From a checkpoint of a small transformer trained on Wikipedia.
Size: 14 layers, width 192, 4 heads of 32 (1 for keys and values), MLP 320 SwiGLU, vocabulary 4096, 5.02M parameters.
Architecture: RMSNorm before each block, rotary positions, no biases in attention or MLP, untied embeddings.
Training: 146M tokens, 4468 steps.
Each number is 128 + 24 x the weight over its row's rms, rounded and kept within 0 to 255. Layers, rows and columns count from 0. The size above them is the row's rms in percent of the matrix's.

# layer 6 attention output (transposed), 128x192, rms 0.0587, rows 20-31,51-63,83-95,115-127, columns 0-47
size [ 80  78 100  87  82 103 101  90 108  99 105 100 106 113 106 132  98 106 134 125 117 115 119 122 110  93  75  89  98 101  88 107  90  99  94  99  97  92 101  94 100  90 104 107  75  96  91 101  90 100  96]
[[ 97  94 164 133  75 124 123 130 111 157 124 121 120 138 137 129  62 103 114 149 149 122  81 121 155 146 161 138 138 142 102 154 134 115  79 121 129 156 103 121 130 109 137 115 134 162 136 115]
 [154  62 130 127 171 107 143 167 135 140  96 130  98 139 195 127  87 128 116 103 104 141 129  96 100 143 145 116 121 146  85 139 130 108 134 119 137 162 124 101 113 110 147 132 151 141 143 102]
 [166 127 140 130 144 127  95  88 119 114 132 130  85 155 130  85 140  97 121  72 115 154 173 137 118  90 173 115 137 139 133 113 144 116 101 137 105 120 112 143 124 134  90 128 117 174 113 161]
 [124 125 128 122 116 130 111 159 192 112 136 121  94  97 123  99 142 153 132 125 152 179 203  94 130 143 111 127 135 142 169 116  61 124 128  88 146 118 147 114 121 143 147 128 163 129 117  91]
 [107  97 151 146 134 102 119 133 145 110  85 101 139 153 123 139 138 119 138 154 121 126 119 154 118 135 125 149 138 143 140 133 112 146  97 154 175 135 182 127 119 112 140 165 127 143 140 103]
 [104  74 102  76 149 156 120 131 117 127  93  68 146 121 166 109 106 129 118 141 153  80 104  94 136 127 148 159 121 118  84 147 136 144 125 171 116 112 146 111 179 116 142 140 137 152 106 141]
 [ 90 165 156  97  97 126 161 172  87 124 156  83 133 133 116 114 164 140 133 191 121 150 121 143 101 143 112 141 127 149 117 130 125 167 111 182 123 127 195 109 110 140 154 168 129 157  99 144]
 [ 94 170 155 159  68 103 102  75  92 126 111  99 120 131 145 104 123 112 128 121 116 150 114 176 124 116 137 152 136 108 120 152 155 117 105 133 184 116 130 135 109 103 132  96 111 118 175 129]
 [159 159 120 142 183  64 109  92 102 141 137 107 135 160 160 111 121 124 124 103 125 116 112 145 104 138 137 103 146 125 152 100 118 162 117 130 147 127  90 184 100 117 153 138 117 108 124 116]
 [121 125 131  61 144 101 146 118 108  90 102 104 111 107 134 120 104 137 111 132 131 105 120 106 113 116 167 121  88 122 152 139 147 142 159 140 137 143 142 193 140 101 125 136 155  99 105 141]
 [ 96 108 109 175 102 110 127 159 136 131 168 138 177 126 124 191 167 185 143 112 114 151 109 128  68 160 140  94 110 121 130 142 118 162 102 130 134 165 133 125 106 135 157 123 139 126 148  88]
 [141  83 142 114 158 142 141 128 143 119 121 125  90 135 156 130 129 137 135 159 128 154 148 106 150 124 116 156 195 126  82 120 125 112 115 109 115  91 135 119  82 156 143 147  84 140  84 130]
 [156 139 130 133 114  79 154 143 138 105 133  85 116 126 130 146  80 128 105  98 161 127 140 141 112 150 108 132 110  96 125 137 138 142 179 124 158 112 123  91 150 172 177 101 116  87  80  97]
 [167  89 110 116 164 116 136 129 130 117 130 138 121 163 132 141  41  94 131 126 126 131 150 131 115 113 130 152 123 111 115 102 153 125 156 127 102  90 146 134 168 110 152 123 112 122 152 106]
 [163  99 109 123 126 107 131 173 101 110 153 114 123 149 145 176  73 141 137 124 159 153 130 109 116 148 133 138 172 111 120 129 142 141 138 107 113 131 115 138 159 119 143 103  66 102 156 163]
 [ 88 140 125  95 114 130 148 139 101 144 108 140 125 136 137 121 126 139 121 165  91  88 117 160 144 107 105 119  92  48 148  88 102 149 175 123 150 138 113  99 142 148 108 111 133 122 124  82]
 [118 175 108  89 149 148 134  90 148 144  93 113 120  91 132 113 237  85 109 174 141 126 107 126 137 125 135 122 113 135 130 127 118  97 133 139 166 140 111  98  97 171 133 135 113 123 101 136]
 [151 139 106 127 170 101 178 142 106 150  93 135 150 122 112 175  89 130 105 130 165 124  96  87 140 107 135 122 136 113 124 120 124 139 176 108 115 119 101 108 132 148 126 130  95 102 140  94]
 [171 133 119 147 124 132 148 107 113 134 146 148 159 103 133 174 130 146 123 115 169 147 142 157  94 118  95 132 132 156 110 117 126 115 139 114  75 122 153 133 127 101 137 164 106 140 122 136]
 [171 173 100 182 117 132 123 146 122 108 112 147 111  94 189 134 115 107 119  95 113 115 136 121 135 119 163  97 120 102 138 101 118 104 139  84 109 119  92  94 124  89 122  97 132 109 150  74]
 [109 118 124 168 121 116 186 158 136 134 142 130 130 144 114 139 114 131 156 107 103 129 135 113 135 112 111 129 136 152 117 156 148 107 174  86 109 168 133 105 174 158 146  91 150  97 140 132]
 [129  77 154 139 100 137 115 121 137 127  86 127 129 117 147 122 184 160 160 146  99  89 121 108 107 107 100 111 124 101 159  87 125 117 169 108 162  88 100 121 143 110 105 177 151 126 172 101]
 [168 114 130 137 139 127 141 155 124 164 106 119 128 113 121 113 133 138 123  95 162  99 145 158 123 113 113 127 125 115  91  95 162 110 138 148 109 121  86 124 117  91 133 123 117 136 166 135]
 [172 109 109  82 127 157 131 113 140 121 144 123 112 141 120 105 181 130 107 129 130 145  84 112 139 141 136 138 164 139 126 129 110 120 139  62  94 149 104 142 138 102 130 133 148 114 131 106]
 [152 129 113 171 139 102 118 170  85 116 120 129 153 155  90 157 105 123 111 122 124 138 176 125 126 181 127 134 121 128 113 121 136 152 108 106 154 188  98 140 151 138  86  89 149  98 177 122]
 [112 153 143 151 132 131 115 144 169 122 104 145 130 137 114 185 125 121 142 129 128 127  92 107 144 123  96 157 105 125 113 166 137 130 134 152 129 122 141 133  86 161 153 101 128 158 110 126]
 [ 99  98  82  96 132 128  89 110 165 163 118 145 104 128 132 124 118 134 133 127 122 145 125 140 127  96  92 143  94  96 121 128 140 117 153 133 104 132 168  91 102 158 164 107 142 205 116 122]
 [114 117 131 165 121 138 136 164 143 114 183 144 117 128 137 158 119 167 143 125  82 134 121 107 162 141 105 138 119  77 102 153 119 102 106 161 133 148 158 104  81 146 127  85 133 131 122 121]
 [132 139 117 153 165 131 170 135 133 121 106 123 148 114 181 123  70 105 113 120 118 142 128 105  98 126 153 114 119 151  89 144  92 155 128 127  64 136 131 147 148  85 168 115 179 120 100  94]
 [121 129 138 141 101 192 114 155 119 126  78 115 123 116  95 110 154 132 152 120 147 129  93 110 126  95 162 126 120 140 111 140 155 125 124 114 154 100 121 113 106 130 109 111 148 108 120 104]
 [117 171 130  89 116 131 116 142 142 156 124 125 116 119  89 116 168 150 119 150 139 152 116 103 131 117  95 127 122 133 162 165 155 127 151 106 123  76 146 133  52 126 127 109 116 107 156 151]
 [135 126 152 121 107 131 175  83 143 148 150 134 150 100 118 125 131 187 129 140  80 144 169 128 129 106 123 143 161 155 109 156 114  96 111 113 101 106 139 158 124 151 154 144 109 150 103 142]
 [132 135 123 148 197 116 150  86 111  97 137 131 127  80 144 118 136  99 104 137 121 120  99 135 135 133  81 133 159 132 134 133 116 151 149 139 126 154 114 147 131 133 149 110 161 131 162 118]
 [123 151 130 155 166 150 134 125 151  98 115 129 127 145 205 168 167 140 120 147 117 101 118 131 122 144 161 117 127 137  80 141 148 161 161 129  82 148 100 135 148 124 118 130 151  96 160 162]
 [109 147 118 148  99 165 125 166 134 137 142 130 109 176  93 158 114 156 147  83 128 143  81 117  91 115 113 142 110 140 110 114 147  93  93 126 101 128 164  88 171  98 136 124 162 114  86 147]
 [ 56 128 132 167 128 163 158 100 123 152 117 145 123 142 159 134 129 139 128 108 155 119 124 149 146 130 101 129 125 145 109 149 143 112 122 126  87 110 151 150  72 156 165 157 144 112 110 165]
 [128 108  94 109 138 176 133 110 150 108 110 167 143 117  75  80 176 121 121 119 127 128 115 114 170 130  92 114 113 112 123 120 148 134 112 113 144 126 110 126 130 121 116 123 116 152 170 115]
 [105 129 135 104 143 101 142 121  95 105 160 101 137 153 113 156 129 118 141  89 120 149 111 158 118 122 122 148 113 107  99 102 144 175  98 126 125 114  70 145 169 120 143 119 146 129 121 117]
 [116 154 136 106 113 131 129 112 145 175 155 124 120 151  96 163 139 146 105 135 155 103 106 133 163 111 103 144 124  69 124 104 158 139  97 139  97 100 112  76 138 151 150 137 141 126  98 105]
 [121 112 142 114 147 117  90 113 170 177 142 161 132 121 107 151 151 147 125 119 124  95 126 136 110 130  76 134 134  92 115  86 157 125 112 125  59 117 139  98 168 146 126 117 128 161 122 116]
 [106 129 140 125  96 155  93 135 142 191 150 123 130 133 145 115 172 150 115 140 144 115 111 106 138 114  88 152 117  99 114 108 135 139  97 145  75 128 143  86 134 145 114 143 138 125  85 136]
 [ 99 124 115 107 108 150 176 142 113 107  92 122 148 116 173 129  96 114 138 145 139 144 115 121 120  99 167 141 120 126 125  98  94 166 175 133 189  94  96 144 122 105 151 116 137  92 140 162]
 [ 97 133 116 108 138 175 147  97 121 157 102 103 137 118 157 105 149 114 116 119 152 126 111 148 146  93 147 119 114 126 100 130 112 133 138 160 179  71 114  99  99 143 155 152 138 131  99 152]
 [123 129 130  91 124 168 116 155 150 181 110 137 136 122 122 127 197 112 116 111 141 119 108 100 134 108  75 143 130 126 125 123 157 140 159 126 106 110 141 104 144 113 115 117 130 114  98 134]
 [131 143 165 132 117 112 157  69 140 153 135 137 145 119 116 136 167 181 116 152 155 136 134 114 127  86  94 114 153 176 113 111 117  87 126 132 128 121  89 128 109 140 131 126 131 121 132  64]
 [115  95 134 124 170 152 118 106 120 129 127 172  90  87 144 148 174 145 125 109 132 152 126 143 145 136  79 150 117  88 124 108 154 159 161 175 132 112 115 132 120 144 129  83 120 111 166 131]
 [165 123 121 152 132 162 134 156 142  68 145 137 100 134 165 115 145 124 126 179 133 116 139 117 114 137 120 112 115 138 138 128 145 126 169 124 134 121  98  96 137  87 116 110 114  81 155 138]
 [127 104 125 116 131 168 123 152 151 118 103 118 131 117 127 150 134 126 163 150 123 142 100  98 103 113 123 137 104 172 143 144  85  97 140  94 122 139 140 118 149 119 117 135 126 151 106 157]
 [146 130 160 175 117 109 129 135 136 186 111 121 138 162 163 129 147 115 152 118  97  78 159  98 148 137  84 144 122 127  78 123 111  89  77 109 120 129  88  95 126 131 115 121 148 119 132  77]
 [154 138 136  64 128 138 125 112  83  73  71 106 126 149 100 120 167 120 123 117 132 133 123  89 127 122 152 171 147 113  90 118 138 144 153 143 132 113 136  92  99  99 144 103 126 105  98  87]
 [117 112 149 130 130 108 134  91  95 110 113 134 117 124 107 176  57 158 128 129 161 123 124 142 101 146 113 104 120  88  80  96 146 145 132 164 114 109 120 130 129 102 116 125 149 124 144 107]]
# layer 6 attention value, 32x192, rms 0.0584, rows 20-31, columns 0-47
size [ 89  91 104  98 104 106 103 100 105 102 110  99]
[[133 124 119 145 117 160 123 114 147 146 165 141 147 159 161 132 151 156 125 118 109  91 186 118 121  81 161 101  79 119 125 145 130 105 127 137 136  99 158 147 105 153  90 138 120  97  93 118]
 [124 150 104 109 108 125 125 131 124 145  89 167 169 124  97 145 144 111 107 149 138 153  85 139 157 132 154 116 113  98 136 153 127  71 116 111 141 135  81 121 142 149  98 172  68 115 124 182]
 [109 147 121  86 146 115 126 165 107 111 118 129 136 102 111 119 119 150 104 145 138  38 117 135 132 127  72 149 124 111  88 137 105 149 182 113 151 103 166 140 178 173 122  93 105 122 121 141]
 [128 142 129 127 167 115 158 145 123 131 138 125 150 123  99 130 140 125 124 137 147 114 121 129  76  77 137 119 117 109  90 116  95 165 181 121  92 110 127  59 169 158 134 137 112 168 139 170]
 [128 149 127 134 114 200 113  99 129 150 179 140 128 133 139 122 139  89 108  54 160 150 141  92 161 124 133 134 118  98 132 102 128 146 114 121 117 133 126 153 197 157 135 137 112 166 135 141]
 [136 133 136 103 142 105 134 145 134 117 116 171  77 108 144  99 134 132 115  93 136 203 149 106 136 154 115 122 119  83 116 140 133 129 150 112 164 132 134  99 143 149 118 133 119 109 104 122]
 [139 130 128 156  92 132  51 111 132 153  95 120 126  76 169 138 125 151 123 132 149 153 161 109 147  94 137 138 120 112 101 126 116 113 148 132  99 131 107 104 122 126 100 142  90 105 136 155]
 [136 158 135 117 126 129 103 124 136 133 171 139 152 152  57 129 130 113  89 136 137 107 109  87 112 157 166 111 141 138 132  96 114 100 113 140 137 137 170 152 154 116 112 123 165 113 117 149]
 [136 103 136 179 117 174 128 167 127 129 110 139 148 116 130 155 130 151 123 116 150 124 121 139 166  90 131 118 107 109 159 150 122  81 161 108 120 146 162 108 116 138 108 116 126 179 178 135]
 [147 154 123 185 148 135  99 146 122 153 125 130 109 163 170 131 140  93 120 127 126 148 130  90 141 133 176 161 141 111  88 144  82 126 123 135 140 103 106 111 131 105  89 136 140  90 132  99]
 [182  80 127  92 115 133 138  87 134 103 113 120 141 147 127  92 126 119 158 152 122 132 132 161 103 155 145 125 114 102 110 115 157 138 155 152  90 111 155 148 123 126 113 119  96 101 126 174]
 [127 119 125 169 132 123 108 118 110 148  98 129 163 108 122 102 114 126 149 119 131 131 115 138 108 126 111 111  64 135 150 119  73 153 129 118 131 107 102 138 129  85 117 156 151 135 112 116]]
# layer 6 MLP gate, 320x192, rms 0.0697, rows 0-24, columns 0-47
size [ 99  96 111 101  94  99  97  97 101  96  92 102 100  97 106  99 101 102 102  99  98  98 101  91 118]
[[ 88  83 134 118  89 135 125 103 119 127 118 111 146  98 123 120 144 195 175 141 111 156 142 152 130 143 109 163  88 155  97 124 162 111 135 170 122 110 141 126 143 127 118 137 139 132 163 132]
 [114 113 121  72 114 136 116 112 142 100 127 115 153 115 132 113 107 155 115 184 121 114  95 154 110 140 104 134 117 133 117 137 115 125  68 121  88 138 110 134 155  89 141 142 120 158 113  86]
 [110 132 150 121 131  99  96 171 124 154 119  94  94 110 100  99 161 147 156  88 134 166 150 172 103 124 125 152 132 130 132  86  92 122 133 123 119 124 111 153 119 136 144 146  86 124 127 110]
 [100 147 116 153 111 122 126 136  94  87 167 119 112 122 121 119 156  74 128 150 100 120 139 118  81 107 165 115 134 130 101 123 163 111 114  89 127 160 113 141 160  95 110 109  99  72 150 150]
 [118  82 113  80 119 109 112 103 128 163  91  80 146  93 143 135 141 171 149 141 151 122 119 106  92  85 104 202 117 151 161 119 139 119 138 141  87 113 145  89 137 144 125 133 138 148 153 149]
 [131  99 119  96 130 172 137 121 139 119 150 162 159 123 155 131 128 113 109 108 150 139 134 132 139 135 139 156 125  81 130 107 141 154 139  91  96 127 110 145 145 133 133 118  90 108 148 119]
 [146 126 155 172 158 123 135  96  74 143 129 120 113 110 148 121 154 108 189 109 116 108 165 157 153 163 124 126 106 146 107 147 114 109 107 139 102 127 104 155 123 145 166 147 127 145 134  97]
 [159 160 131 167 113 114 176 114 113  98 109 117 143  98 149  92 122 164 108 141 131 143  79 112  95 113 128 126 117 126  87 143 122  92  87 101 140 192 157 126 108  93  93 101 151  96 131 140]
 [126 142  99 120 129 129  75 167 148 143 178 139 107 152 127 100 122 138 140 156 117 163  94 136 112 158 101 124 165 136 101 145 128 154 125  90  82 133 144 127 156 133 160 150 132 119 114 142]
 [131 125 130 104 119 166 137 133  97  95  87  99 129 107 124 102 167 119  98 149 151 135 121 142 151 129 112 117 158 166 114  90 138 157 132 110 158 135 119  99 125 107  80 142 138  82 139 114]
 [122  91 128 154  87 146 151 137 128 182 113 111 148 142  84 124 130  94 135 114 124 152 105  99 103 127 130 167 136  97 133 149 183 172 124 111 163 123 148 116 180 158 119 161 100 117 112 124]
 [ 97 112 149 156 143 154  72 153 120 155 128 144 120 131 156  99 113 123  95 101 136 126 119  94 125 144 125 114 106 107 118  48 130 114  89 138 115 165  92  92 139 152 113 111 121  61 160 158]
 [101 174 155 105  85 138 144 108 141 110 114 117 114 128  86 121 144  75  85 137 143 105 129 140 171 137 120 110 136 159 123 145 107 151  73 120 177 120 151 127 133  79 101 155 130 130 122 136]
 [117 127 128 122  89 128 125  91 136 160 131  65 133 151 106 131 111 125 144 115 130 137  69 101 136  94 107 143 153 123 125 124 152 148  90  84 123 107 109 151 144  99 162 100 129 119 179  94]
 [132 137 130  90  99 110 135 128  89 132 128 141 106 131 123 125 141 106 154 110 112 136 139 124  99 145 129 102 132 179 138 133 127  61 162  93  94 165 106 155 147 129 155  87 128 117 146 159]
 [110 130  90 124 153 128 153 164 131 138 162 138 133 105 139 137 156  95 157 157 148 152 125  92 167 101 134 134 122 104 126 116 163 141 140 117 157 155 122 115 133 119 145 127 122 110 138 136]
 [162 121 113 130 152 178 107 150 149 145 156 133 153 142 137 121 119 141 138 151  97 130 161 155 160 103  94  95 127 112 113  98 106 177 129 162  69 129 165 141 128 104 155 114 167 127 162 131]
 [167 129 139 102  65 124 120 121 140 156 168 134 152 149  94 139 119 144  69 150 111 175  79 135 122 109 119 121 152 169 129 157 157 134 121 109 146  91 134 135 139 124 134 118 130 132  87 147]
 [103 114 126 107  72 171 154 127 134 124 138 111 120 104 108 112 115 116 131 138 141 129 128 116 115 139 158 124 107 123 135 122 177 126 150 116 141 139 150 116 172 117 104  61 163 118 149 153]
 [162 119 113 169 115 121  90 141 156 145 159 132 141 110  95 144 145 131 154  72 146  99 127 163 140 119 131 152 165  83 126 152 152 140 143 160 101 118 141 111 139 140 105  86 130 137 136 127]
 [158 126 126 130 152 120 120 130 118 129 105 135 112  98 112 130 129 126 129 122 144 131 156  93 146 129  77 166 104  88 136 114 111 132 117 111  83 146 149 139 130 128 136 121 119 112 105  98]
 [128 128 143 170  95 118 136 154  76 106 141  75 121 106 113 143 129  75 154 126 141 110 108 134  77 136 175 159 109 172 135 144 120 127 139 123 132 197 104 143 142  93 108 154 126  79 133 127]
 [117 141 136 154 104 123 174 117  82 138 119 112 157 159 141 118 166 138 145 192 148 183 168 187 145 142 126 134 133 126  77 156 116 105 142 163 153 126 112 134 111 117 117 152 123 117 132 115]
 [129 130 165 114 103 186 108  86 122 138 145 146 123 153 149 140 139  96  89 163 133 113  92 134 101 140 147  95 135 122 145  69 160 129 129 114  97 110 130 158 143 107 148 105 116 109 106 115]
 [141 130 145 100 117 126 147 137 121 129 141  92 128 157 140 146 111 123 104 122 144 105 125 142 121 113 101 135 151 141  93 127 161 114 128 145  67 107 117 111 174 140 141 122 118 152 150 135]]
# layer 6 MLP up, 320x192, rms 0.064, rows 0-24, columns 0-47
size [100 106 106 104  94 100 104 108 106  95  91 102 104 101 104  98 101 106 105 103 101  99 100  95 108]
[[152 163 188 110 162 128 130 146 148 101 113 114 158 126 121 113 130 115 137 172 166  95 145 141 190 106 122  85 136 164 105 127 145 116 157 109 111 126 130 133 114 111 139  96 125 118 140 118]
 [155 122 105 156 131 161 133 151 117 150  90 114 160 125 134 139 146 134 155  93 147 143 152 103 143 121 128 138  84 115 141  88 165 158 137 152 132 113 115 130 109 143 141 135 129 171 150 136]
 [136 193 118 146 106 107 148 113 103 116 144 146 114 129 112 158 130  95 102 172  98 150 113 115 127  90 139 116 168 136 139 143 123 160  90 124  87 122 122 109 152 138 122 101  70 114 121 129]
 [131  88 111 124 163 115 151 163 119  96 106 132 103 131 129 124 160 103 137 161 117 137 119 140  93 119 120 144 101 133 126 143 122 104 140 129 124 104 159 111 145 151 124  99 140 102 138 112]
 [112 126 163 127 122 126 121 105 145 132 184 143 131 138 117 158 102 143 124 121  77 111 119 168 155 153 153 138 106 131 126 128 174 103 139 109 131 130 134 128 145 154 164  93 128  86 152  86]
 [146 118 103 151 151 122 111 134 102 132 158 133 124 140 187 174 114  98 120 168 140 125 142 174 133 150 132 170 106 130 123  98 105 117 150 130 139 145 132 158 143 139 153 151 121 130 172 118]
 [101 149 136 119 140 125 109 157 145  96 173 122  94 122  77 158 117  72  99 150 136 101  90 141 144 110 160 126 120 129 148 129 120 163  99 109 162 158 162 160  87 134 121 126 147 150 130 183]
 [169 145  88 141 134 129 108  82 146 124 124 129 186  88 158 103 108 127 134 156 189 105  90 115 146 119  95 120 106  88  97 136  79 135 125  83 132 121 168 121 104 137 105 137 135 108 116 130]
 [139 114 106 136 115 151 114 140 167 124  64 113 185 160 111 140 138 121 128 142 110 182 155 154 145 135 118  94 135 156 136 123 100 135 117 132 124 158  78 145  85 143  88 131 142  96 127 163]
 [121 104 115 120 143 141 144 172 134 129  92 133 144 135 144 119 138 120 115 152 139 123 163 124 126 130 133 135 125 120 137 165  80 143 138 126 111 101 113 147 119 162 137  57 152 134 131 166]
 [141 176 100 141 116 136 125 131 125 113  84 173 152 127 103 112 108 136 156 118 146 143 105 142 152 137 123 128 119 121 107 153 110 113 124 173 138 103 154 102 129 116 105 156 123 125 111 129]
 [168 122 100 153 132 143 150 136 139  99 138 154 120 110  96 165 135  93 173 102 125 144 130 115 109 153 139 137 130 100  96 126 141 161 170 133 129 126 115 128 127 103 157 136 145 118 134  96]
 [118 182 145 121 140 115  79 119 136 119 104  97 101 159 138 124 116 128 143 110 112 178 114 120 153 120 156 107 152 179 111 163 161 146 173 106 161 126 126 113 107  89 118 129  89 103 144 151]
 [119 152  70 141  83 144 138 132 138 141 143 140  77 138 171 148 129 143 108 108 131 148 115 165 112 132 165 137 101  94 197 125  96 166 112 156 154 107 105 128 112 139  87 133 132 127 112 104]
 [141 143 146 151 140 144 143 146 119 154 106 124 158  81 118 113 140 156  80 164 142 120 106 116 117 106 162 157  94  88 122 111 121 147 121 113 145 111 121 112 113 169 151 192 163 143 160 139]
 [ 93 150 179 156 142 137 120 155  85 125 172 105 110 154 161 122 127 162 116 114  85 159 110 143 106 167 128 140 109 147 116 113  94 144 138 130 142 141 122 152  99 127 115 120 165  97 137 157]
 [169 144 142 133 113 149 107 129 136 125  97  97 134 150 144 131  96 109 129 126 108 100 113  90 100 105 104 150 138 148 125 112 105 119 149 149 133 144 127  86 134 117  85 147  96  93 161 122]
 [138 149 146 143 114 145  91 142 166 158 132  92 154 106  91 142 116 121 168 123 109 131 131 123 132  99 168 112 123  97 131 127 145 119 119 116 144 135 104 167 103 150 105 119  90 122 153 145]
 [108 154 182  94 102  99 144 131 121 141 119 133 125 131 148 145 107 105 145 116 135 151 141 146 126 144 100 102 154 124 161  99 151 152 138 128 131 137 127 149 149 151  95 118 127 121 142 134]
 [141 136 143  94 116 142 164 140 140 145 126  79 107 173 146 126 116 157 151 144 112 110 150 107 108 123 112  83 105 133 120 124 102 144 100 120 159 146 155 101 147 136 116 146  98 164 125 123]
 [132  92 115 138 160  82 156 133 132 126 114 162 111 151 152  98 128 122  82  94  82 148 115 176 104 133 116 115 103 136 118 158 120 148 119 139 155 164 132 117 155 144 170 107 136 142 130  82]
 [ 98 129 123  63 131 164 140 102 147 153 145  89  94 153 158 137 109 118 121 152 125 119 153 136  65 146 141 104 133 114 137 140 105 155 156  73 151 126 103 105 101  74 134 151 154 119 134  87]
 [104 123 134  94 125 121 145 152 119 135 133 112 103 151  88 149 128 134 150  92 154  80 119 126 125 116 128 164 106  86 137 113 144 193 129 168 137  89 158 112 132 119 144 149 119 126 119 120]
 [ 92 124 169  58 100 101 126  90 139 112  89 106 129 142 156 102 118 136 129 151 144 154 111 155 142  62 134 131 109 166 137 149 129 135 113 143 171 124 161 133 109 111 138 133  96 142 115  93]
 [137 141 115 163 120 117 120 102 104  87 136 154 156 126 136 121 119 161 136 125 114  92 162 151 126 130 166 131 139 191 139 154 110  79  99 117 131 169 147 114 155 118 118 125 110 118 121 121]]
# layer 6 MLP down (transposed), 320x192, rms 0.0624, rows 0-24, columns 0-47
size [101 103 109  99  92 101 104 100 107  96  91  98 100 101 104 103 104 108 105 105  99  99 100  96 101]
[[172 136 128 119 165 147 115 128 141 128 130 156 127 137 152 144 106  87 142  96 142 117 137 122  79 133 131 111 149 113 143 143 137 120 103 146 107 118 118 132 126  85 168 130 120  98  71 122]
 [131  59 140 124 124 139 131  99 143 138 153 123 156 116 154 110 167 127 150  99  72 152 113 133 135 157 169  96 151 104 135 140 123 150 132 153  92 174 111 130  94 121 130 139  57 112 113 140]
 [105 183 152 130 137 133 145 183 136 135 128 112 120 166 153 119 168 154 131 139 130  54  88 125 148 116 126 156  85 118 114 173  82 169 163  99  98 149 150 122  93 117  67 145 122 100 153 138]
 [121 116 148 121 147  91 126 129 123 128 134 152 137  96 131 135  66 143 156  78 126 161 136 141 132 151 108 146 114 104 144 115 109 149 136 156 118 147 156 150 128 153 116 145 118 169 127 115]
 [111 117 123 132  75 129  99 162 135 154 146 107 119 111 123  85 198 154  90 144 123 165 109 120 139 126 133 145 109 131 106 150 102 114 150 121 109 123 144  83 138 120  86 154 117 160 114 148]
 [168 154  83 154 139 121 122 155 130 152 164  96  97 105 127  90  98  86 135 171 142 110 143  53 122  97 154 113 126 163 161 103 120 108 109 123 137 124 165 123 149 139 114  93 173 121 112 115]
 [ 97  94 141 122 113 116 135 110 169 110 106 115 102 152 110 107 104 129 138 133 111 130 118 158 126  83 156 129 127  83 155 131 124 165 127  84 154 123 115  83 105 102 161 128 104 134 117 126]
 [123  85 116  95 150 131  93 152 165 176 120 123 119 113 137 135 109 108 167 155 100  80 142 156 144 158 102 114 128 114 151 123 158 166 136 140 128 133 138 122 141 157 131 156 121 137 138 123]
 [134 146 120  98 138 114 169 166 123 145 136 110 114 144 119 162 143 157 152  93 163 107 150 184 130 137 107 139  89 113 143 144 152 106 144 152 146 111  99  97 145  84 136 174 156 146 111 109]
 [129 116 143 137 126 128 137 119  74 135  81 145 153 138 130 178 228 124 115 138 120 119 140 134  93 109 106 115 102 113 154 169 183 141 116 124  90 123 129 126 109 126 114 151 123 172 125 104]
 [131 154 117  99 114 125 142  99  88 101 106 133 142 126 118 134  98 113 100 102 147 147 136 153 134 135 172 148 104 134 120 112 110 144  92 153 129 164 112 127 139 125 106 160 107 135 113 119]
 [141 143 137 116 136 127 113 140 155 104 126 113 147 120 104 101 190  92 128 129 114 198 122 164 177 139 135 143 140 124 145  74 129 153 105 168 105 143 126 151 116 142 113 109 138 162 139 110]
 [ 93 111 141  99 143 132 130 130 124 132 134 131  76 134 173  74 112 131 115 107 119 126 121 170 151  95  99 143  95 136  78 113 145 126 162 130 125 123 147  86 131  95 165 134 142  93 109 135]
 [ 94 105  97 120 132 102  89 119 116 141 100 126 123 126 145 113 140  97 157 101 104  85 127 138 172 112 123 133 108 131  80 146 124 137 150 150 113 132 140 173 141 115 129 185 172 118 124 103]
 [146  98 143 131 120 158 113 154 120 123 138 106 134  96 110 148 127 122 131 133 161 102 113 155 113 154  64 108  94 148 118 145 113 151 105 137 128 115  90 149 127 132 123 139 111 142 150 117]
 [162 119  81  80 137 136 153 163 155 143 112 138 161 140 169 123 129  99 173 152  83 128 149 107 117 117  99  83 123 147 105 166 148 135 139 126 134 117  77 119 159 134 126  95 133  96 114 139]
 [131  96 113 179  97 131 137 126 120 126 128 131 116  92 132 152  93 132 121 106 124 141 146 103 136 108  54 121 127 122 143 147 124 178 106 138 124 122 148 132 153 155 169 119 153 144 115 109]
 [128  72 155 153 101 156 148 152 145 153 176 150 141 111 158 128 193 127  99 140 118 113 181 126 135 134 155 150 154 129  95 136 145 142 105 156  97 117 145 105 163  64  95 168 123 134 131 171]
 [105 130 110 108 108 141 124 137 142 164 105 117 154 142 113 159 159 165 139 131  75 169 102 128 178 126 152 142 132 170 146 130 122 167  67 160 166 123 162  75 104 132 130 119 129 112  96  79]
 [114 107 141 125  99 160 130 113 133 129  95 117  92 144 126 133 158  91 141 125 148 131 110 127 100 132 146 123 122 145 178 144 122 140 164 104 146 118  89 166 126  97 127 152 122 132 113 154]
 [109 128 122 144 128 105 110 159 107 117 148 104 130 130 166 125  47 125 126 126 133 158 128  87 100 136 128 101 159 120 128  88 111 124 135 141 166 120  87 115 139 111 164 107 125 147 132 117]
 [124 138 121 129  98 140  91 128 121 146 152 155 125 104  99 159 139 158 118 178  99 110 141 131 137 162  79 126 116  85 112 143  94 135 130 135 158 119 127 128 102 127 121 114 130 151  74 127]
 [144 124 136  87 147 112 150 126 120  89 118 159 169 115 147 139 196 122 123 141 157 110 158 106 102 136 114 102 108 141 121 149 151 133 108 120  93 103  81 135 125 124 112 172 108 108 107 161]
 [120 115  97  94 154 128 113  71  86 103  98 107 110 110 143 121 127  91 157 128 138 140 165 135 114 104 146 174 140 127 125 157 119 119 116 104 220 135 139 142 148 133 113 138 129 123 129 130]
 [135 110 135 125 127 154 115 141 122 159 121  96 158 123 121 129 162 126  93 144 150 118  87 118  74  94  75 119 128  92 134 121 148 104 168 158  86 114 126 134 164 126 175 118 103 134 106 108]]